python train.py --n_layer=9 --vocab_size=8192 --activation="swiglu" --norm="rmsnorm" --norm_eps=1e-06 --positions="rope" --rope_base=10000.0 --attn_scale=0.125 --init_std_up=0.0255 --weight_decay=0.077 --lr_head=0.00751 --schedule="cos" --final_lr_fraction=0.1 --steps=4192 --dataset="wikipedia_en"
Each number is 50 + 10 x the weight over the matrix's rms, rounded and kept within 0 to 99. Layers, rows and columns count from 0.

# layer 4 MLP gate, 832x320, rms 0.129, rows 453-482, columns 80-159
39 55 34 46 55 48 39 44 38 49 27 56 48 24 59 30 45 57 74 27 57 43 50 40 52 38 40 63 51 34 49 60 47 51 53 37 40 58 54 49 37 67 36 61 67 66 44 26 51 67 53 44 19 59 53 48 55 44 57 38 54 64 32 61 45 52 49 65 55 51 52 70 52 49 64 57 33 55 41 67
51 41 47 36 40 39 68 51 50 31 47 40 44 48 50 56 55 50 45 65 57 52 41 43 66 58 41 39 58 38 40 72 51 42 49 68 41 48 62 31 60 51 43 39 51 53 63 69 44 67 51 45 53 40 64 70 55 50 46 34 34 54 46 70 46 47 58 56 48 43 59 43 56 40 65 52 57 58 46 61
43 50 67 61 54 48 52 61 49 48 26 61 48 56 62 56 66 59 50 50 60 37 52 66 38 40 33 59 61 57 57 41 50 62 46 59 56 36 50 48 47 39 27 35 52 52 69 58 69 55 53 43 47 53 42 40 49 47 47 49 55 57 61 54 57 58 55 50 40 55 60 53 45 40 65 49 54 49 46 45
68 65 61 58 59 50 59 55 41 51 54 39 60 46 56 52 27 72 50 58 41 46 48 50 33 55 53 55 41 58 51 46 61 57 56 69 57 50 69 41 56 42 70 56 57 64 56 49 64 63 37 45 76 52 49 69 60 57 54 58 35 46 41 52 70 37 49 57 56 50 45 55 52 48 55 70 35 40 76 50
60 57 52 38 70 53 66 43 43 36 51 52 52 36 63 46 40 49 40 47 65 55 53 41 32 33 64 59 31 58 41 68 48 51 45 36 63 64 38 29 68 64 43 37 51 53 57 61 64 60 50 54 55 59 46 60 55 62 32 54 45 59 44 61 37 33 42 54 54 49 53 49 42 61 53 48 42 53 40 38
40 60 46 33 48 38 58 50 53 53 64 53 67 36 65 55 44 44 65 43 44 44 67 62 35 59 39 38 49 48 45 40 44 47 58 43 37 43 62 46 49 63 65 65 44 43 41 47 46 41 57 60 44 32 48 60 73 46 53 58 53 49 42 40 53 42 65 46 57 45 59 58 60 46 25 35 52 40 44 69
21 75 31 66 53 56 35 52 59 49 60 50 51 51 65 61 35 40 39 55 70 65 51 40 64 62 50 43 40 59 44 47 62 48 56 52 38 45 42 58 49 42 47 64 42 56 57 46 45 56 58 53 37 52 30 37 44 52 27 47 38 33 52 51 70 44 39 55 60 46 41 48 56 45 53 47 51 61 54 48
49 52 29 41 46 49 45 47 39 56 53 64 48 53 58 57 67 48 54 72 58 62 46 54 54 55 39 43 47 58 40 32 46 39 41 56 53 55 63 65 42 47 59 45 37 48 39 46 48 46 42 53 51 44 64 28 47 43 27 73 56 62 55 41 49 63 53 59 58 41 55 50 57 47 56 49 57 47 54 65
47 51 68 75 44 45 53 60 34 71 42 32 61 66 52 39 53 31 55 54 42 54 39 50 40 53 49 43 45 54 45 66 59 47 44 47 60 68 34 43 38 41 65 58 44 47 48 43 50 55 56 40 39 53 71 55 56 39 33 36 44 44 32 42 29 40 40 48 52 61 51 40 61 53 43 32 56 48 36 60
55 54 36 27 61 27 44 50 48 39 58 46 52 54 36 62 65 53 60 45 46 39 59 44 48 41 34 50 59 49 48 63 55 50 46 40 53 39 35 59 33 57 53 57 49 53 60 54 66 32 61 59 47 57 44 60 47 68 41 46 49 50 47 57 68 46 46 45 65 73 57 49 54 54 48 69 36 46 51 58
46 43 46 51 55 46 35 38 37 45 53 56 42 55 62 36 30 44 47 52 44 44 47 34 41 45 57 49 33 69 47 43 44 46 51 51 61 65 60 68 65 46 47 72 42 52 50 38 30 70 41 57 51 43 43 44 26 49 32 63 29 53 58 28 50 48 55 37 57 53 62 51 54 33 55 55 38 53 42 49
36 51 58 54 49 42 45 60 51 57 42 38 43 43 52 52 67 59 66 46 36 52 64 54 41 59 56 42 51 50 50 45 40 61 47 37 55 51 40 53 43 46 51 65 69 40 57 55 67 46 57 54 38 18 52 56 53 60 45 51 57 51 39 47 38 70 46 55 48 49 49 58 52 40 56 57 46 32 45 59
41 70 45 33 56 49 55 56 46 51 47 61 49 45 29 36 68 63 58 62 57 53 58 57 49 37 62 39 32 52 45 65 45 67 50 34 48 31 44 46 52 61 45 40 42 41 30 61 32 53 32 47 45 58 55 77 52 72 54 59 53 35 68 51 49 42 44 42 56 51 51 63 54 45 47 60 63 59 43 57
37 31 35 47 47 49 47 41 46 56 51 46 42 56 61 50 39 60 49 43 50 50 49 45 57 54 60 56 50 44 41 60 57 65 45 67 52 44 44 49 62 60 45 47 51 62 60 51 47 53 69 51 38 45 62 62 54 36 53 39 49 48 63 71 56 49 53 68 39 36 43 63 49 54 48 63 49 32 58 29
58 57 50 65 42 47 54 43 52 63 65 58 47 42 59 49 56 45 41 39 44 61 55 55 53 52 46 52 53 49 46 45 43 45 44 67 64 53 44 54 42 43 57 43 48 39 52 66 37 44 69 69 52 50 48 44 61 51 49 65 34 50 60 62 44 38 54 47 57 51 61 50 51 51 29 46 63 43 39 55
60 50 58 51 48 56 49 61 46 47 53 54 41 48 55 42 43 53 33 38 72 63 38 40 49 46 40 44 46 62 59 38 60 65 49 59 49 51 40 54 50 63 49 50 51 35 48 42 59 48 50 45 42 64 49 57 57 38 60 49 57 63 44 43 68 60 47 48 53 55 34 46 41 58 49 54 59 57 51 42
60 55 42 20 40 47 50 52 49 55 51 47 53 65 65 41 45 60 46 36 41 53 35 57 58 49 52 57 42 59 47 55 48 54 61 41 51 54 42 42 35 56 46 44 61 52 40 41 43 35 52 74 44 57 57 67 66 68 61 49 64 51 56 70 60 63 58 58 46 33 50 65 40 50 58 30 68 57 33 60
36 47 52 56 50 39 59 46 36 66 59 57 51 44 41 53 66 48 48 54 51 48 45 52 54 72 36 38 41 51 28 48 54 55 44 61 56 70 66 33 54 62 69 61 50 50 44 48 48 69 55 51 36 61 56 59 38 30 79 58 57 37 42 56 36 66 56 48 51 39 42 43 49 36 45 56 40 60 58 49
46 58 47 53 64 55 42 46 32 43 36 50 42 50 58 46 56 42 57 46 51 61 58 45 49 39 42 46 52 48 53 58 47 60 38 50 52 51 65 40 52 55 68 39 53 45 53 69 54 56 66 53 47 52 55 53 49 49 42 53 58 49 50 60 44 49 46 50 47 67 47 50 44 41 43 50 35 55 56 70
44 49 41 40 64 33 64 44 61 42 52 32 62 56 39 56 52 51 16 60 52 47 35 50 47 44 61 43 51 47 49 45 51 30 54 48 45 39 46 72 47 61 43 42 50 50 66 44 48 66 54 62 53 53 53 50 59 34 38 53 60 48 46 57 58 53 48 50 50 27 49 49 41 40 44 66 56 44 60 51
55 73 35 49 45 60 50 63 43 36 63 62 46 47 56 64 59 59 56 66 41 46 46 53 32 46 31 72 33 57 59 37 59 59 23 51 40 59 52 66 60 43 29 53 40 40 48 56 59 74 62 38 54 44 41 55 43 47 48 38 41 39 55 20 52 48 30 51 52 62 56 46 36 57 55 40 46 57 57 52
70 54 50 54 35 54 39 56 47 50 42 59 60 44 54 38 36 41 55 44 60 43 58 46 53 43 45 55 44 60 46 59 32 50 46 62 59 48 46 45 50 40 47 50 56 66 48 50 55 43 64 54 40 67 62 45 48 52 58 44 59 55 50 37 45 40 38 69 42 65 49 69 38 59 37 53 34 67 39 55
64 64 55 44 55 55 47 50 40 55 37 48 55 48 56 59 52 36 43 38 41 44 55 61 49 47 64 59 39 49 57 61 41 57 40 53 23 43 52 46 31 46 46 49 50 36 37 52 59 45 52 30 50 53 53 48 50 34 42 46 63 50 59 49 53 52 60 49 44 29 55 54 57 41 34 47 50 43 49 53
48 49 48 53 34 56 55 63 35 45 55 65 34 46 59 56 68 34 42 62 45 42 54 47 61 43 33 37 61 53 40 42 57 64 55 55 54 45 41 53 49 59 50 56 51 42 59 47 51 46 65 54 45 50 51 61 39 35 35 48 61 51 49 49 45 52 45 50 45 40 56 48 52 56 45 58 60 47 31 53
63 52 49 43 57 33 44 65 47 57 60 54 52 43 50 60 58 64 63 57 40 41 44 53 52 60 59 69 48 52 43 60 77 38 42 60 46 62 50 41 48 42 42 45 37 51 31 53 44 47 47 39 54 60 61 50 47 49 51 62 44 49 83 61 46 44 50 27 54 41 41 51 46 52 33 48 83 53 52 53
46 41 46 45 45 52 31 43 38 50 63 56 48 35 66 45 50 71 31 31 48 55 54 41 49 64 46 36 46 44 72 45 47 50 54 47 40 56 52 47 48 49 35 33 33 50 61 40 70 56 41 47 61 41 48 49 50 43 51 45 46 70 41 48 46 55 56 29 52 47 45 39 58 39 52 34 61 49 56 26
61 55 57 42 61 45 55 61 43 33 46 54 44 40 55 43 52 45 63 58 35 27 60 67 50 42 54 52 49 55 56 34 66 40 52 49 46 56 44 50 46 75 57 25 47 57 58 32 42 53 28 51 49 44 44 45 35 50 54 55 58 56 48 50 45 41 46 38 37 45 63 51 50 51 45 40 65 48 47 39
54 51 50 61 41 63 52 37 47 45 31 48 66 64 55 44 29 31 42 35 68 44 61 51 42 46 41 45 58 66 67 51 40 54 64 62 49 56 47 60 43 59 58 69 47 47 52 67 35 36 57 63 58 58 64 53 50 64 44 60 58 52 47 45 48 65 41 48 41 57 33 68 31 71 51 27 51 46 42 64
61 38 33 49 45 52 42 47 89 47 37 44 60 69 56 62 46 33 48 44 32 48 58 64 61 47 54 63 59 39 47 51 50 54 62 43 59 70 54 50 55 36 43 59 51 49 67 50 42 57 41 46 38 47 53 54 40 48 49 37 74 61 43 55 68 45 47 33 54 61 43 50 49 38 37 62 53 51 55 52
53 36 67 37 45 39 42 50 39 44 53 44 52 50 63 50 55 37 66 41 54 57 50 46 47 49 50 39 62 54 29 47 60 46 65 57 51 50 46 46 55 41 62 59 37 43 53 55 50 47 61 41 48 50 64 30 45 61 40 42 65 38 60 48 33 25 59 21 58 63 46 48 46 44 49 66 55 42 48 39
# layer 4 MLP up, 832x320, rms 0.135, rows 453-481, columns 80-159
49 51 61 46 63 55 63 49 37 55 32 64 64 41 58 46 52 36 59 65 62 54 38 42 58 52 62 50 56 60 74 58 39 39 64 45 51 72 55 42 35 54 48 55 41 75 53 60 31 46 67 46 56 34 28 54 60 52 59 38 47 52 33 49 38 56 45 48 38 41 69 53 37 65 47 44 37 38 64 38
31 46 57 53 45 31 63 59 57 54 42 56 69 43 44 46 42 60 35 54 53 50 74 34 64 42 58 44 41 55 43 51 44 51 63 54 52 43 54 59 44 47 43 57 51 52 64 47 57 52 38 49 58 60 62 58 37 61 47 50 52 54 52 49 46 58 36 51 50 62 61 50 44 47 41 44 63 58 59 66
52 55 62 64 43 35 54 39 52 59 54 46 54 58 34 40 60 56 52 50 56 52 62 48 61 47 43 56 46 32 36 51 50 55 55 53 43 61 54 53 46 58 47 45 42 62 38 49 44 38 54 32 51 58 53 34 53 52 55 44 52 37 52 34 35 51 50 65 46 48 41 59 49 64 70 56 32 27 55 49
40 31 44 40 57 49 61 12 57 31 29 38 29 71 64 31 31 50 66 45 44 55 53 41 60 51 69 57 63 53 49 51 55 39 48 52 37 67 63 43 52 36 55 69 58 46 52 52 68 40 50 45 41 52 62 39 34 40 52 61 39 54 60 63 28 57 39 59 30 51 43 69 45 43 37 45 53 52 48 50
52 53 58 61 46 70 57 64 50 39 58 47 59 37 36 45 48 50 44 55 40 35 44 60 63 43 44 47 47 59 55 54 74 57 36 47 24 57 42 42 38 48 39 20 48 64 62 25 38 45 40 51 48 43 23 71 40 45 47 54 51 51 66 57 34 37 51 62 41 53 60 45 64 62 43 55 52 44 54 41
45 47 38 49 72 52 59 55 46 53 49 35 48 40 66 51 35 54 61 35 45 31 66 46 23 63 47 59 56 35 53 49 62 54 52 31 48 36 60 56 43 60 46 48 51 49 46 44 48 64 51 33 50 57 40 55 23 45 27 53 42 59 57 43 47 60 51 46 38 36 34 59 55 59 32 51 55 23 67 72
69 65 54 51 54 66 58 65 41 41 45 53 59 37 54 63 39 54 40 58 59 58 36 46 50 59 57 55 54 58 54 45 45 58 55 58 57 63 55 48 68 60 37 46 60 51 55 43 31 37 49 44 52 51 67 53 34 56 46 49 66 42 46 45 38 46 57 47 43 44 53 36 60 52 59 36 67 47 66 44
65 45 38 60 65 49 53 49 55 37 15 38 47 39 47 50 38 71 51 45 46 31 54 43 59 63 43 47 40 58 37 47 48 46 49 32 73 55 54 59 67 54 39 48 51 50 55 61 39 40 63 53 59 47 51 61 65 47 55 60 51 60 37 58 48 52 52 34 44 61 31 35 49 69 63 51 58 52 59 47
39 54 55 42 55 37 49 43 62 53 45 51 59 59 43 33 45 39 33 58 49 51 41 42 42 48 35 30 48 58 54 50 42 56 37 48 45 57 50 40 37 30 50 49 38 48 47 61 36 25 49 41 43 47 43 37 54 58 38 58 34 44 45 62 50 41 44 72 51 65 49 57 37 49 65 57 59 48 46 54
51 51 62 72 36 44 56 46 64 48 55 61 67 54 47 66 51 43 45 70 58 45 52 61 56 51 66 52 64 37 43 41 56 66 55 48 73 54 60 57 64 66 55 63 40 42 57 50 52 48 31 59 50 52 46 57 50 59 65 57 62 54 31 42 33 35 35 53 70 30 49 63 26 34 58 35 59 57 53 51
53 43 53 60 49 56 38 44 56 49 46 66 49 85 44 59 32 49 55 42 41 90 45 41 43 73 46 61 51 45 45 54 47 72 59 30 38 52 46 64 62 51 57 53 51 48 48 62 46 47 34 62 51 57 43 55 43 48 44 63 19 59 42 52 48 47 26 49 64 49 52 58 41 43 51 53 48 48 55 59
46 27 51 37 45 53 50 60 45 38 45 44 48 66 34 24 39 43 58 47 60 57 36 44 43 57 46 45 46 61 41 54 55 42 33 54 41 43 58 33 56 60 39 42 57 42 46 71 30 72 44 48 54 47 40 47 66 55 54 55 47 39 46 58 38 37 50 53 43 65 26 41 57 53 56 54 49 45 48 46
41 71 65 56 44 61 56 38 55 37 59 51 41 44 36 42 60 56 64 39 60 42 31 41 46 51 51 55 48 66 43 45 35 56 52 53 49 31 32 50 40 55 28 50 58 58 47 52 50 43 56 41 41 46 39 52 61 57 43 57 60 57 55 55 42 52 52 49 58 55 49 46 57 48 44 59 58 30 47 55
49 50 55 47 61 31 61 74 55 52 45 56 61 60 42 60 40 57 52 46 48 53 45 61 79 44 63 64 63 48 57 43 52 62 54 59 50 41 32 57 67 49 39 52 49 58 54 50 27 49 48 60 56 53 51 54 59 45 22 37 62 55 47 60 50 64 58 55 70 47 36 60 41 52 68 64 53 50 52 49
37 39 64 46 39 62 40 43 43 49 36 39 40 52 56 57 52 49 59 44 46 49 60 31 42 47 58 49 54 45 42 55 47 42 38 44 55 58 60 48 60 43 48 46 41 57 52 39 51 32 41 55 51 47 59 51 60 47 62 60 47 52 37 38 51 63 44 60 43 43 38 62 60 47 48 41 46 65 40 34
42 61 40 58 59 38 46 57 59 57 56 39 51 45 39 47 43 38 44 44 43 61 59 56 50 57 23 40 41 55 35 40 57 45 33 52 42 68 44 29 72 59 63 55 46 28 54 67 52 50 52 54 44 42 51 54 46 64 63 37 51 46 64 26 43 46 44 49 48 42 52 44 67 41 51 46 58 56 45 56
49 60 52 48 46 42 41 45 60 60 49 46 58 70 55 48 56 42 47 55 39 42 57 47 46 47 71 46 57 50 60 46 41 43 65 62 47 76 48 57 34 56 54 45 52 54 47 48 49 56 56 50 66 59 58 29 46 45 62 46 48 76 51 50 61 58 67 51 51 65 54 51 46 38 65 55 65 54 56 68
40 39 51 51 46 71 51 56 52 40 49 37 54 62 66 41 47 44 47 64 57 51 36 56 51 53 50 33 50 54 62 53 42 36 41 30 41 42 53 64 68 40 60 73 64 47 69 39 34 35 65 44 56 31 39 49 42 52 40 50 51 37 60 45 49 53 62 49 43 63 47 45 41 52 54 50 57 50 44 53
24 50 44 39 36 35 51 41 52 39 69 45 60 48 44 50 50 54 52 46 53 58 50 51 35 60 39 57 46 46 41 33 41 46 52 58 57 55 40 54 42 51 36 56 59 58 53 41 55 60 66 37 44 51 55 62 47 56 49 53 34 66 40 45 55 48 65 63 49 60 51 42 49 50 50 55 51 49 73 35
53 46 52 51 55 51 37 63 47 26 41 54 42 62 50 64 50 66 39 60 51 51 56 45 85 57 54 52 49 53 58 57 35 38 52 57 49 55 37 53 61 51 40 38 59 54 46 44 57 51 36 63 68 60 47 40 42 49 33 42 46 60 57 50 62 60 47 58 61 59 62 59 45 45 50 58 50 57 49 38
48 40 44 52 47 44 60 57 34 42 46 33 60 30 56 43 47 48 49 65 61 47 56 27 49 37 51 53 55 41 40 66 46 53 46 43 61 44 51 35 59 40 58 55 43 57 42 45 51 42 47 47 66 41 44 36 41 52 52 47 47 43 53 59 47 43 44 51 55 55 46 51 51 60 70 37 53 44 50 42
51 60 67 38 50 58 55 53 67 42 49 38 42 53 53 40 42 47 50 43 41 57 55 61 58 46 60 63 42 47 50 44 53 56 39 52 50 40 47 35 40 45 67 37 31 49 41 58 29 35 54 54 40 47 50 54 41 36 61 51 48 48 46 30 40 41 54 54 51 58 51 51 30 72 61 53 71 46 52 58
65 43 46 54 45 59 56 45 52 54 43 42 56 49 47 42 49 48 49 56 53 46 35 41 43 55 55 36 62 46 56 64 46 65 46 41 47 61 55 52 50 44 41 50 52 46 52 61 60 46 60 50 50 40 54 53 27 50 42 46 48 57 27 55 65 41 51 71 56 40 38 63 68 48 48 45 55 41 59 36
47 25 63 67 48 46 57 32 53 62 58 54 49 45 62 40 47 71 48 36 47 61 57 46 40 56 46 67 47 44 52 50 45 42 49 43 32 48 49 65 50 38 58 38 37 37 44 55 37 42 40 45 58 42 53 46 43 40 78 31 42 47 55 52 57 46 42 57 50 46 33 41 49 38 55 56 49 50 55 47
62 33 55 64 39 55 39 49 59 34 47 52 64 47 59 59 67 53 53 43 57 49 53 54 62 42 40 62 65 56 29 58 37 49 59 63 73 46 48 36 50 45 61 42 54 46 52 48 40 56 54 59 50 27 41 65 35 47 50 52 35 51 67 61 50 57 58 40 43 56 42 38 56 36 52 56 66 42 45 72
52 61 33 68 39 56 55 44 51 62 58 38 54 33 48 67 55 44 44 44 38 55 37 59 41 52 28 47 34 46 49 64 42 50 43 46 47 53 59 39 49 33 57 51 51 42 54 48 55 54 45 33 55 42 61 49 62 59 30 51 59 56 45 55 62 54 30 48 59 36 57 48 41 60 53 52 52 42 50 67
44 49 44 44 47 70 46 53 53 44 38 48 35 46 55 50 39 61 58 46 53 40 55 43 48 52 47 54 60 49 53 59 52 51 58 54 44 44 65 53 62 62 41 49 46 58 45 40 58 37 39 51 54 60 56 45 32 37 45 51 46 52 46 51 42 44 57 52 42 29 53 53 45 52 57 41 28 55 29 66
47 57 42 53 50 65 29 37 75 64 50 58 35 58 36 41 33 44 33 59 44 28 45 58 62 49 43 39 37 69 45 56 39 41 75 40 37 48 48 63 43 45 52 42 59 60 57 41 39 58 29 41 63 56 47 52 36 33 37 53 43 51 52 41 59 49 61 45 54 45 42 51 48 51 52 41 36 60 56 56
60 54 42 39 57 52 38 48 47 32 51 34 58 58 67 51 56 44 47 42 54 51 39 65 72 48 36 64 55 62 63 54 51 59 50 60 51 48 59 60 52 45 58 42 64 43 35 39 60 56 56 55 49 44 41 23 49 60 44 40 40 38 53 57 46 48 52 36 61 34 60 56 52 58 39 40 58 49 55 55
# layer 4 MLP down (transposed), 832x320, rms 0.125, rows 453-481, columns 80-159
67 38 49 33 63 37 63 51 49 62 33 46 53 41 43 39 33 61 49 53 72 62 62 50 47 54 61 50 49 33 44 51 62 47 55 44 46 47 50 51 38 60 60 43 44 42 55 63 40 47 55 24 52 33 63 50 54 59 34 65 46 47 38 37 27 49 52 63 50 42 63 54 50 47 45 44 46 43 49 44
48 41 45 64 56 75 46 59 51 58 43 59 49 54 39 55 43 66 48 43 45 49 51 75 56 50 56 54 35 63 45 70 32 61 49 40 63 31 43 52 41 65 41 65 50 56 53 40 44 43 33 42 55 42 50 36 49 53 47 60 49 59 36 57 47 71 42 53 50 43 62 56 44 51 56 55 60 33 58 59
45 43 43 51 35 47 56 53 34 54 40 48 61 57 33 71 61 46 44 41 40 41 47 60 38 61 42 45 50 50 48 67 58 40 46 57 43 46 48 41 52 48 59 29 60 41 39 50 34 47 59 49 33 57 55 33 73 42 45 59 43 65 50 44 51 54 58 38 57 48 65 41 46 40 38 53 40 41 56 49
46 52 61 52 64 42 60 45 48 57 52 51 62 49 55 48 45 65 45 63 65 44 44 55 55 59 45 50 60 36 47 53 44 59 33 52 55 37 43 47 52 37 40 58 48 46 35 60 62 46 56 43 48 36 50 45 36 59 60 47 49 48 58 53 55 60 51 44 44 50 54 53 25 33 56 49 35 49 57 45
48 43 45 51 52 43 48 51 48 45 50 53 35 64 54 48 59 54 40 62 70 36 33 55 47 54 64 52 55 29 45 35 37 29 57 45 55 59 58 50 52 48 61 46 40 49 46 51 48 45 39 60 47 46 55 45 53 52 55 56 52 60 23 41 38 71 50 49 41 62 37 48 63 46 59 42 63 52 54 54
53 68 34 32 47 58 51 64 56 59 54 45 38 68 35 59 49 60 58 33 56 58 65 51 40 54 56 42 50 45 49 52 63 47 54 47 45 57 67 47 44 67 52 62 48 56 62 59 41 56 48 60 57 59 51 61 34 58 44 49 22 70 57 53 71 41 42 36 62 55 41 35 43 51 39 49 63 47 65 40
47 37 48 52 52 46 67 33 47 56 41 38 60 41 38 60 40 67 71 43 42 50 45 59 60 35 52 43 72 58 44 61 41 30 50 34 62 56 38 54 54 62 50 46 44 40 72 68 60 45 47 41 38 54 37 52 58 38 64 54 38 50 39 61 54 62 40 44 45 40 62 51 46 47 45 48 52 52 53 54
40 50 49 50 47 61 70 34 49 57 36 50 31 63 54 60 42 42 34 35 56 54 49 54 63 89 34 32 36 41 44 57 36 47 42 72 51 47 30 49 60 33 38 44 74 55 56 53 62 65 55 56 58 52 44 43 55 67 44 64 52 56 45 47 50 60 50 43 56 71 46 50 65 46 43 44 36 52 59 43
42 36 43 59 40 43 54 75 67 43 34 67 64 49 46 50 42 69 55 37 43 46 45 53 63 54 56 66 55 30 44 60 34 53 52 52 48 43 33 47 45 50 30 36 45 57 56 47 38 44 56 41 53 60 44 49 50 44 67 46 60 39 41 73 83 38 56 53 45 53 48 51 57 57 28 71 43 41 50 53
64 37 43 28 55 52 49 71 66 61 30 32 60 53 43 55 48 50 53 57 39 31 43 29 64 40 33 37 65 50 38 51 60 29 45 48 43 70 48 52 55 58 60 47 47 56 58 67 39 49 57 60 47 66 63 62 43 34 42 43 57 53 57 51 44 53 53 46 46 60 45 52 46 46 66 59 42 53 63 36
46 40 58 56 62 42 44 49 46 56 66 49 53 51 62 66 67 65 52 40 54 48 43 41 49 54 48 51 48 53 47 30 50 58 59 62 57 59 44 57 54 39 40 66 57 39 42 38 53 55 45 37 41 37 52 44 59 52 52 57 43 44 46 55 55 56 51 47 42 49 54 49 41 64 57 46 55 45 56 53
62 42 57 60 46 43 59 52 43 63 58 54 44 42 58 78 51 35 48 56 46 36 41 55 39 55 64 37 49 51 52 54 53 53 41 38 33 59 42 45 65 28 61 54 38 41 48 40 60 52 48 43 47 58 40 32 45 44 21 45 47 75 33 50 62 40 33 68 36 34 60 30 59 39 44 49 39 56 63 41
43 57 36 52 53 46 55 47 50 67 57 45 64 66 56 53 51 59 50 48 58 38 56 58 49 55 60 50 47 47 29 35 50 62 45 55 52 50 38 55 62 46 60 54 52 63 41 56 38 39 45 52 45 50 58 65 48 51 44 66 53 51 45 66 54 70 21 59 49 38 53 69 45 48 24 49 31 72 76 48
33 42 40 58 45 52 41 54 49 35 54 46 50 59 55 37 41 44 41 56 42 48 70 51 47 33 47 68 55 60 48 47 32 39 52 43 42 52 39 63 43 62 44 40 53 48 38 59 47 56 52 47 51 34 50 36 40 60 56 40 37 50 61 53 52 46 56 46 44 34 58 45 36 55 49 53 38 40 40 51
39 55 48 49 45 50 35 67 51 57 41 57 45 62 52 64 39 58 44 47 36 62 46 52 62 49 50 43 42 58 51 57 48 41 51 58 48 47 47 54 52 57 37 46 53 32 59 58 47 44 54 49 61 48 47 63 44 36 55 50 37 66 46 70 53 46 47 50 35 37 46 23 62 61 30 55 69 56 51 55
54 45 49 55 38 51 44 60 60 43 38 77 38 50 32 41 35 58 42 50 52 63 37 60 53 62 41 42 41 44 55 42 56 59 74 43 46 45 55 32 42 49 46 42 37 45 50 52 56 46 48 46 48 50 62 49 44 51 45 49 57 54 37 71 39 54 57 49 47 52 63 50 55 59 30 62 51 42 58 40
28 49 41 45 54 36 45 51 32 33 41 58 50 43 51 59 49 46 48 39 45 56 44 64 48 65 56 44 54 50 61 47 44 48 72 54 45 63 65 59 54 44 39 71 28 44 54 62 57 54 51 70 65 27 42 54 39 30 53 36 54 48 39 39 51 74 52 38 60 62 53 55 63 59 69 48 80 49 24 42
40 57 59 38 25 59 41 42 55 50 51 42 48 68 57 44 52 50 40 38 55 50 49 63 57 50 56 55 42 50 48 61 32 55 51 50 41 42 57 52 35 35 57 40 49 56 42 42 44 50 39 57 56 33 56 55 48 42 26 45 54 47 40 53 47 66 65 50 37 52 59 57 39 48 52 46 66 41 64 48
72 46 50 63 63 59 57 55 63 40 57 61 32 49 54 54 47 44 41 51 42 53 58 36 35 43 48 44 39 43 46 40 51 50 60 50 57 40 39 63 34 39 50 44 45 68 39 52 36 43 63 36 50 62 54 36 57 52 58 47 38 47 63 71 51 43 61 69 27 59 39 52 35 37 63 49 64 23 45 46
58 50 40 39 34 55 68 57 31 27 56 58 61 46 39 51 48 72 59 53 47 46 42 49 53 50 52 41 43 51 64 55 51 36 46 58 61 32 35 47 51 63 52 42 47 63 56 51 31 63 41 55 59 71 45 40 55 52 62 30 59 59 42 58 52 46 66 43 54 47 35 47 46 83 59 52 42 51 34 46
39 54 85 67 68 50 49 62 60 32 62 66 52 56 41 58 64 53 47 53 50 58 29 64 68 53 52 58 45 53 65 44 68 53 47 43 54 62 64 39 56 59 60 45 40 58 50 43 46 62 44 49 58 44 53 57 38 52 31 62 42 61 66 33 23 42 45 59 34 38 59 74 45 58 45 50 53 62 46 38
61 61 46 38 52 46 50 57 43 78 53 50 51 72 38 52 67 51 45 76 44 40 66 49 54 46 60 36 49 49 47 53 63 52 49 46 44 43 46 48 51 47 42 57 77 37 51 66 50 50 49 53 44 43 48 31 80 45 47 57 42 38 52 56 56 68 30 52 50 46 55 59 34 59 79 59 51 56 53 49
41 55 40 50 54 62 53 52 41 53 55 44 51 74 48 54 68 53 42 60 48 44 45 44 45 51 40 52 52 68 45 55 33 64 60 37 54 52 59 32 51 53 71 28 54 49 46 55 39 40 36 61 51 54 56 39 51 39 55 56 45 33 47 52 44 55 44 54 44 49 63 63 30 48 61 47 58 62 36 58
47 35 59 55 61 36 37 42 51 40 50 59 52 32 52 47 45 51 52 44 53 57 47 41 56 35 40 46 48 66 61 52 43 48 61 66 60 59 57 40 48 39 38 57 66 58 64 56 50 53 67 65 42 41 55 38 34 52 36 57 68 41 53 36 53 36 48 59 48 56 34 44 46 51 53 71 21 30 64 57
47 65 43 33 58 38 46 55 63 46 42 51 51 50 38 48 61 62 50 42 32 40 55 50 49 61 38 39 38 36 45 58 62 55 44 57 56 38 44 55 35 25 60 62 37 59 39 61 33 40 59 55 41 50 64 42 62 52 35 45 26 33 72 68 45 47 50 31 47 51 54 48 67 51 64 48 74 52 42 20
47 60 28 50 31 42 31 53 55 53 29 46 47 53 41 51 49 43 42 54 36 52 47 49 43 37 38 46 44 50 40 53 41 41 53 57 73 58 56 69 41 66 29 42 72 57 38 24 50 61 34 59 45 57 35 67 56 63 45 59 74 28 43 50 61 43 40 47 57 38 61 49 56 44 58 51 71 29 66 65
53 52 56 50 42 50 54 33 55 56 49 45 52 53 45 53 43 46 54 30 63 61 59 49 33 58 47 47 51 47 51 45 34 36 52 43 60 63 55 47 46 43 32 50 60 59 60 35 63 54 66 59 56 63 39 47 56 38 48 43 55 48 62 57 54 38 61 50 41 36 30 47 49 38 56 59 46 64 43 44
51 42 42 52 46 27 51 55 49 40 48 33 24 52 47 56 54 53 57 51 59 55 47 50 43 44 61 35 65 58 48 43 66 50 51 63 53 57 65 53 35 37 46 59 29 50 46 68 37 37 42 47 34 55 64 58 53 53 45 53 54 62 58 33 65 60 49 52 62 48 39 40 56 35 53 47 57 58 45 68
63 39 65 52 47 53 54 52 20 49 47 55 72 43 37 60 45 67 50 46 50 48 60 52 35 56 37 44 43 48 46 53 46 50 60 49 43 34 40 61 55 47 51 40 42 27 42 61 48 39 43 42 52 61 40 48 35 44 42 42 44 41 38 64 59 47 45 54 63 52 52 53 40 65 43 49 57 39 53 60